Each number is 128 + 32 x the weight over its row's rms, rounded and kept within 0 to 255. Layers, rows and columns count from 0. Numbers have three digits each. The size before them is the row's rms in percent of the matrix's.

# layer 5 MLP down (transposed), 832x320, rms 0.0266, rows 524-550, columns 0-79
098:149109091220098119130218153116137071084032157109117102098104123091129093165101122207146079131163173120083097095136219167147159114113122133117082128115122088082133116222129133123152141162108145125165137094121132110066162074135160112109110074
102:144138101111129152125113170132104124120163124199118168106133121155130086083176179125112125146124148120143105136121060120069115106150138142097148128121137121217113124156212105141136120214126102183145139096162130165152137132091101183156171121
101:103128144096102107116168124135142146109108089125125160217071171157130169161161102156093066177179164168107137162161105064052094104153114171128119195067158106102109062159180076107165135110086165192117146122096153077122149099132066118179093180
089:110146084103129097127148146086090103108108156158108103161121114152118115126119077148122118094177086112199126203130143139074151144133097153155073149124147102187183162096149140120159118136137136158113152157149130147080145117107128087163081090
107:100079139151170153118167139133102188156166169124115129117144110101151127184151153134151122117109110156125134151124128197116149159096114165105182121113097160135127181127123111112162220134118192108143139107134163136134187153121092191040163090
102:149127167199137140117174105136104110145139152124157162112193122162132091069164105046182113122117124133137117175113120156137128104102113139170155171127093131150216167147095066130067170110136117116130117152138197110198122107104192206112105164
097:172099105143119121207063130144105067078129198098137108146156148113135084151123167142096156102131102130113167112095116155154148122142094065096114167113156102108087118037140161139134106129110108080128149180135110134143106118147147111102138148
099:165070144107111114123161113137149142118080147094141182136096177156162138173169102122117099169171132162178103109161172068149102158118176211115125095126147114152135120105127056142138105123097127145164101110061107113141097050104145125122080127
094:175104122123142134199137131168120132151151161149165136168128123153105036143180161120163130154152103086185131161140052196115101122163171132150143068114156106135161158171139128137160139185123154167165153077083145141178102168110106160168154138
098:117149073065103161123125074119120156131138137141159120175091138113202158182063158205186119100108046124099104107082170147118164128159205079100121117105115099090126148159184122127147104124132123139160130113130132131173177125149112130097116153
097:137112143161155137129078124184122083041108130171134126121132150124127154140132101140146146201122124086047128131051160135143118113116135109133138134134114143134189103148085124138184120108085062164123163174126126131146117138166165141153162138
100:141126137130166093077156139117156188124124096167061130139125037088109167130119180161174088060177053169090083124117117178128182156146142153154172135188093144156114155143135185115191104124130105074064158117076119177111126129131156146105108128
110:134162158111161124145154108075142125092133088094163112126103197104143158116089138150138140096120158081166121159120192102194176153112204109130135174178107145139089055139119059102107086121135139110124120089080112111106191157083061129112125179
103:113109143108163135124116099080093119099144174156145149124105156102126144145130106152127187146163170083154158144126058121095129087149158118128137078112134132130081131163128189126171140128074110186139147106136086139150141140107121130146082192
099:124173072107090098166129074126124128157050048142111074083139076052105075143172140127134106066118143166095158140068093158153117141175105075139106101068148118154134107095157201129111135100118065106150126119085145117144181143047082082073135148
102:086093100157114129152108169168112121117139116159098116107129092147088116141141119089148132173072081082101105100133113097075113169133126117120111034167102175168136098146130166111156125146119082167116146087071130159122155133133117117146131103
102:126170135125149142127175139146151110132110107144136117127148161132081068179107165132147123107130153164077066130114115144111145154084121136180114120135121152132112152175156137153092100121125095101110143080129111141118109185125116131127132151
105:105143134088120163100113106126121092097152140111138123154151134199085134196181120109098124155116143100137116155095059099178138159120112172125174094151094090131134167127111121112133148151083106107149141091108118063164115073062137140146143120
092:160105113087146165145136083118139099128147166117125110093147117152154148130100087139158131160174127197157140083071125114167104188111086119087062124115086086148078129157121114126185083200128181125115158177150149104154110170113210138156129071
098:177100118109101144160107089111119133134120141105095144120146191150143160142111080150092111043093120102143088133116161155164094070150106099162165186139089121159172184094138144207079113134195166113143175137149154135159125174097160106131096151
102:132126106095123108135100220103204163140150109142126122121137128099122157156091100140130124133142173179134065156133122088085094163102151104138119120170128131124118173140092157110139122115182130097079145111095174087147143116126115188123169161
103:113145200180118122131142172107133116196082093115088083119176132185098056101112032155174172184140125119145147185121125122112141083120141104110063126088137141052095177168156104143134090123121194080142118160126175099076109134114184118177114124
106:120166096151114149166112121154141061173136137117070116187143091116120136106144170123107104158130135154105123081139141111155136128044132084139167202119126113128159148112165169120129103055144139145119187127128190057133073049132138103128187138
105:169122070110085112151077122100133142160151114119148123163157103068094157129111178171166139114086196121128143056145151090118086124166085173183105152132117150152104099126160131109159157115119147142195063061106133120135158154154128152133111093
100:125102207155135145096123130143171160159097127081129124162116110092131190116103103170133107123155109087110107161090156100131103149203161119158145123175053116178127123112095071172169128155130116101147125117124111144125106113061177145107073103
100:094127179085125172130117147148134181096114126129070069102171093168139081087135123201106099146106130133182111114114140080166148095162146094100103124145095102113185110109150104092201150115162157089118118146176113126132114158196163129168133155
102:129129109175127111091115108104127093125093129115130190112112111157149139117112112097085138150118128184129117201166083119138165072123049125133146126034149181099073142160135109167054155139148136159107120149154153177108135043057175143065143123
# layer 5 MLP gate, 832x320, rms 0.0547, rows 525-551, columns 0-79
103:116134101139059078142174171128078158126152093134165154125086132087100091113160161147101119076110163192148123117136095177163149163116162130105165138099111131147181131150148076149111128111186103131187123175162135151170175118158121098181109135
100:141090173099125168132089148167117122162140142119192129107160215125116162186176138113119127111051143107145153092079183129134160147148145138151138117135151105089156150111081164058161094122177155131114133099095125125162175128126115141155138201
088:191152113101136069148172171098125082136195106157118100124114095134172065127123111123098096164171072141132125128147166199128142164169099061178134129129125187159148138131105100159130134104146151148146137118144101132083147161144154121110145135
117:161131120210201126137145123111084165111143135135114117138104129120145161160151150158124156146060122114062104126106109172144194115135156100093128147162110168105199158130111126142108105086183081106112155161111116134102105136147102181039129099
102:120088160150095181118138153121153171151200080096115140124110166086086122100120086078102157088127165094154128127134172131108135152112124142155123129149160069143136121131107156122155155136135137102103176178101163114168121141091154088169162081
098:141134107203157130144143077078202185146163145106123114136155122149083105130177144146158124072151113159148112206156085099138117138070120140136129163134196104176155095195152129112087145086114152144155098115082160135135138072140107111094044130
101:169106060159089089112114122084103178163160106079117113136103164125120190211191091135093126130073120188114090118154126124150111140119104185102174137077142134119107118174103124147152109122201129134134160142077121091114110110167111129113092180
097:172103125166112164112132120143155115092092133136134132083150119123130121162167162115078157153138127121145147090133136086113148130170172091126142067154144174079149140188165075118152039099185157127077104120083067136131125168096144079168143136
097:161137152088200097142096127088132116145147126138085098128136106149100089178131124155105097100142241067165097136167139194119141157142056125177138105079106163132180106092125164145106132128138133105122188134118194105170123165107143164091110158
101:104148088107150133153094134088126082110104135137118161094165142152112121138143153070244128124112098113089124100132184141100140105098110100141071173110150125170187188128108169173121123067116162150124126072130131128132179169136140189118212115
100:118162087129152115087157112164196078160126149088134147123103142098117156136187068079167117094107134086155192110116100072128140115146180132135128120076129062103148137130117080124100116098146147146151131172105091136119130160126120122100129181
108:078181097137112131079144153163118109129105099086123063140140103136208134106104112025104138084173144117171087080151152122172112072097152068121090206108129095158171160156099113142131152144103096123176136100171181195089078145137125132136156153
104:151139104159095161138163128065097155142095117097122184089088131174125099158113092146123081129129189130102151074078186107107120107169091112179105133182140155087196176158135157097073137147149139092120151157114146141062121082129132081156073107
102:129102138124132100112157125156197122147146100189146122143159127167157149115162094158083100159127108176207110120108167153109132157127101135185141155111103083094099110152162172144102162071135166183172106153158132110118101140075160097125182144
106:092145102137095159152101148106120105108108058199162095145203129121098091087127191162115137134152123135177126082060143103137125138067097097113179139150088060116130131091157155103190063158107098055093155095108111182148082184197068169136142111
104:134117133121131165104188100091102148138099154137140065107146163164115138145108107122098147140148112167178137170103221143173107135076070162125117184141126104084119129066173096148083074117145083159112091101132102129158171079153117155144144115
107:115078074209128119170097199150075153127046061176131152126116150109095090134070081114131128109198143099154123130142165135069207183116087125116127143113132193145127118110121170127119159090081178099105144137135143153110163069161103156114087090
092:105147165075111169124117136199134156172073143151099133150122118136113174164157144121086115104196129125095125130154094097098159127174100168102194139178105087159103060117126122191135156084124144060139097159139151110117101128156068121114099152
097:126132143069126066063129135109078127201170148094163143102143182098086203086120121133071116185144161161075136124181169113128161145115162097095113131116105102128160142165167127090089195127134102107154155121084135107143191106147149122117115064
107:145135146132097111095099128125110138134124098112175130114070179168119096133091080184131155086152111078157136078138098097128084145122115109104108143139127133123138146135082160147180151159185150133112120097145126106111135099132140143175111158
101:142120156077102182102113093118085150170127118096125116091153140107165101151087166123129146132169156177112078017125130176100146169151085113173133099143117166177136096093122156125185144138129101154118105141137079153142143135112130157097093152
104:163128112140081169115134121085155160091186093182166169173147166095143139137094163182121109116105170132135124110081179197125149128175082116129162108104112121074148176115144109154131120156139115125121136170098140157109162162078114100157141048
107:162075096134110119164165186179098160119096125137139124109134125139099094167150181108161222184184107158157130151121123110113111096158130042128145136068129109112204136147100062160161094130140068125077116156124110169113104085194089170099115136
099:155122089137099134142102154142119129150111146108144081130142161066072186116130112106166057210127107079112135117138153095191113134124087125190109065112157213167142152121114129122143164118109101098083155164141045139100107144102079100101143137
099:092106117158129141117165188129172113170122121147169140117162081057086115125135084152099124177097120159115075103167203155119147105108180165162101141160134115079129074134083157130146115098180104168061166132119156111155156106101106083116196173
101:129146105129139116140107140105117129170083133118138173129108161094178178118114159159164129130129079143171120144112154164142109114116094095154097147149120076127180128102108114104152206151167164100152117115165101103177120159122119128142107084
101:111195145163106163112195153088085092136070112110118110095100102128106102133129136106159180171119124078109148127060072077135091096088123151097164130103159033117088073159094154160136144198144148162126118110132161164148170089072089203121134101
# layer 5 MLP up, 832x320, rms 0.0557, rows 525-551, columns 0-79
102:184103150138132150124152063177164192147099123132115159138123180084096118143114109128081132088136155066122132093071151134121140100108103128166134148161147119110114130146133135092085155059132133144192121164117094076129133117156104153142139101
101:097133142170154089182123148119084129146116137135116077086150141146112077136109138144139148095145117102100089120119140138169177142163111123115095004117125142132142134112160154080121109135103105124068113161066126101126091150095186100097134048
089:141165171132100167114115136086135144148118104114161167096130104061092085144111181097127120088111150180094110107099124106106110130117173065114150125158073139041113089119098106163167197091145091067192084108125138119136118183080106189165103152
112:114183133165178179159166132142132162134084107128069191065186111119112119137160141123151084105085154175092119100101117108108183135083185097153121188216161168084146168181139098109049134135115059146167125153107162154125169159179119128099122166
097:129131126138116152118095145156150116080135124101170100119116089129152168068161177133156098178108158217149145161166127147133088155114159096088101134133151084158126089099115095117111109125163133125170051139097072086182106115174130108159197107
099:090136174118133114088135139086119190169151163120075168128132122143147107114062072111116082081173163197201116130106132159077143136101141133155143092151121184121137120140178150099148150133141217128145128074123158131165096150091106153175129130
095:133159072120144094112127088116101150112039114094177135104164142151093035142113092117114115120165166122095184101089142090118161170150187172196119119144149148154122172073121093111143103071172105166124111117100125122182099157122205105187185138
090:156145129118176100158156190178124180132106127141093100150166082139143162127185173100133160061110111111116158171106148064126122131137088107105148085141104143101084179132147122180175118086188162152083129134133116139135131176136077128128127161
095:109171188145139119093132121145183113112166132079144105093176142142086071123143181106153117064160126174136152084137107148134119143110168088184116138123126123136137130158135141167095095115154140111133098113182131109111119187134122133143162071
098:106194138089097157159132093101104177103144084076165136136119166086174181139185162112108134166122089115084154109135172107084125106126151139066076099131149140130097188085153176047131062165191134144125104093095155163144158154093087141133158095
102:078160106131162185159138068154076160130176157109137106145223147154101161169103093125154103121083084158112161140118144094040090069149162138130146143176143143088104141131070146168123070148135106137133098142112113122163157174150077163112155199
111:089145142135136078104057079120173090113063157111149139091154172165115051141136116150156156172154154141193134122107135104171168149126121089137154147147166099123175140139107153139151079091122096116135148129094142150148170147085184157098163113
102:159144167122182101177107163168115179158084099118114109118166113119097075127179126149103130157095196171068090124140150094106153133107113144137133157093093117132128044131098101074096165189142115167081141101088137110149108192088097152106059178
099:136129167148128163113193121153141179106112150126156171180150125105161121132116177118111074112056131125167213126144179193111162110147110182089200139080099127099141130141108116135125132096133137103058164137131120157119150148115109164131095138
101:182104156072073082161152145121094106150091135166041164127125181146119086147121173138136120115093115122160091126129136142142119168139123119180071133135156152133141059167164127166097162142126136097128078121151117058157164121142089138145160150
101:141147148100080108125090198127155092166147135141110094112128135140101111111113156133109080114103121187177175125157136088099137143106192116127154118140096167138124091103140099157073133131113105095197193117152161110134127103078130068162115109
101:170152116127136146179107067123093101139101121084133149139100077105159094142149117127145175122132054115067171143181133166085167111140137113142144137158068124134116203117107135113076098134122131155104099099166069185142116125123065097173136120
095:109109114097079187039113144180107174097112126161117128158154137151117114152170154131100097138149132111096179134168151117133131161168068150189099111136160156145113105125096134153121167118102107185141146144159119182130123101123106076120081123
099:119086129168140160090122125049105100131113152117129161104178076127137102127099164094137153136181157136056144143165064154118124083187158155150141120059141067103118049127145089160108137081111075064092119128071112115101162139117037141151150146
102:110168094134105087112162173161127101133114148143107139103191124110133105136116110126125119192096057160123150153157165112118133142159177068148118181100133186135110104156158086102128150089109068133122134119136097147119077150175120124075130162
099:121068147083180158164123192143131128135131121112137153118155146152112138134030121080159117144165158134092097093090109113142123118133102131128125155084082148163124097077158126186138097133143079173101070153132045150208175162153098161136094097
106:134094157171117154097058074081102137121113139126156130109071107122112131125131127102184086108141103154112140152107127084128106156142136123125113138085095117120174173141099072110149068105123176163135103099151102100118116143168134132132152219
107:130182200153150184057106100118107146103161133165103079149112136127134144097200068135116114094147100123119106169100149061076095158103109151139127148190143134091068096105073189072132173183076099128141147105154175119110133110064148108106111140
103:101166108160153112095146145165117149132094096084121136088112148104087143115142138122157141121103088100153117144105111150128166100152132110083218127150093083190115129108080101089108133124094126128121113172118081152078114120073121094140092127
102:144135127068105139147131149124142118175105128132170118134156136099096107124156107155142109154160088145117162184109185146086130106083153124167148129105110187124123144129179087156075120090123137099159129180083099089145129137135127084175131105
106:096088174071144180137130125113120161126092156137148107114132167114105142159173099113160043154078147123156114194079106106072134099128101122153129091070146199129064155103144155098161121077116089159120126149134146120075150156126121134099123144
104:082118114147124178129099159100078118120167176149168105109178036151191084131111118104189148175094146130137136122117146111076108154099130126120116152093176075176170137136083097139086179198110152148139169132142143095137147090127086131166176141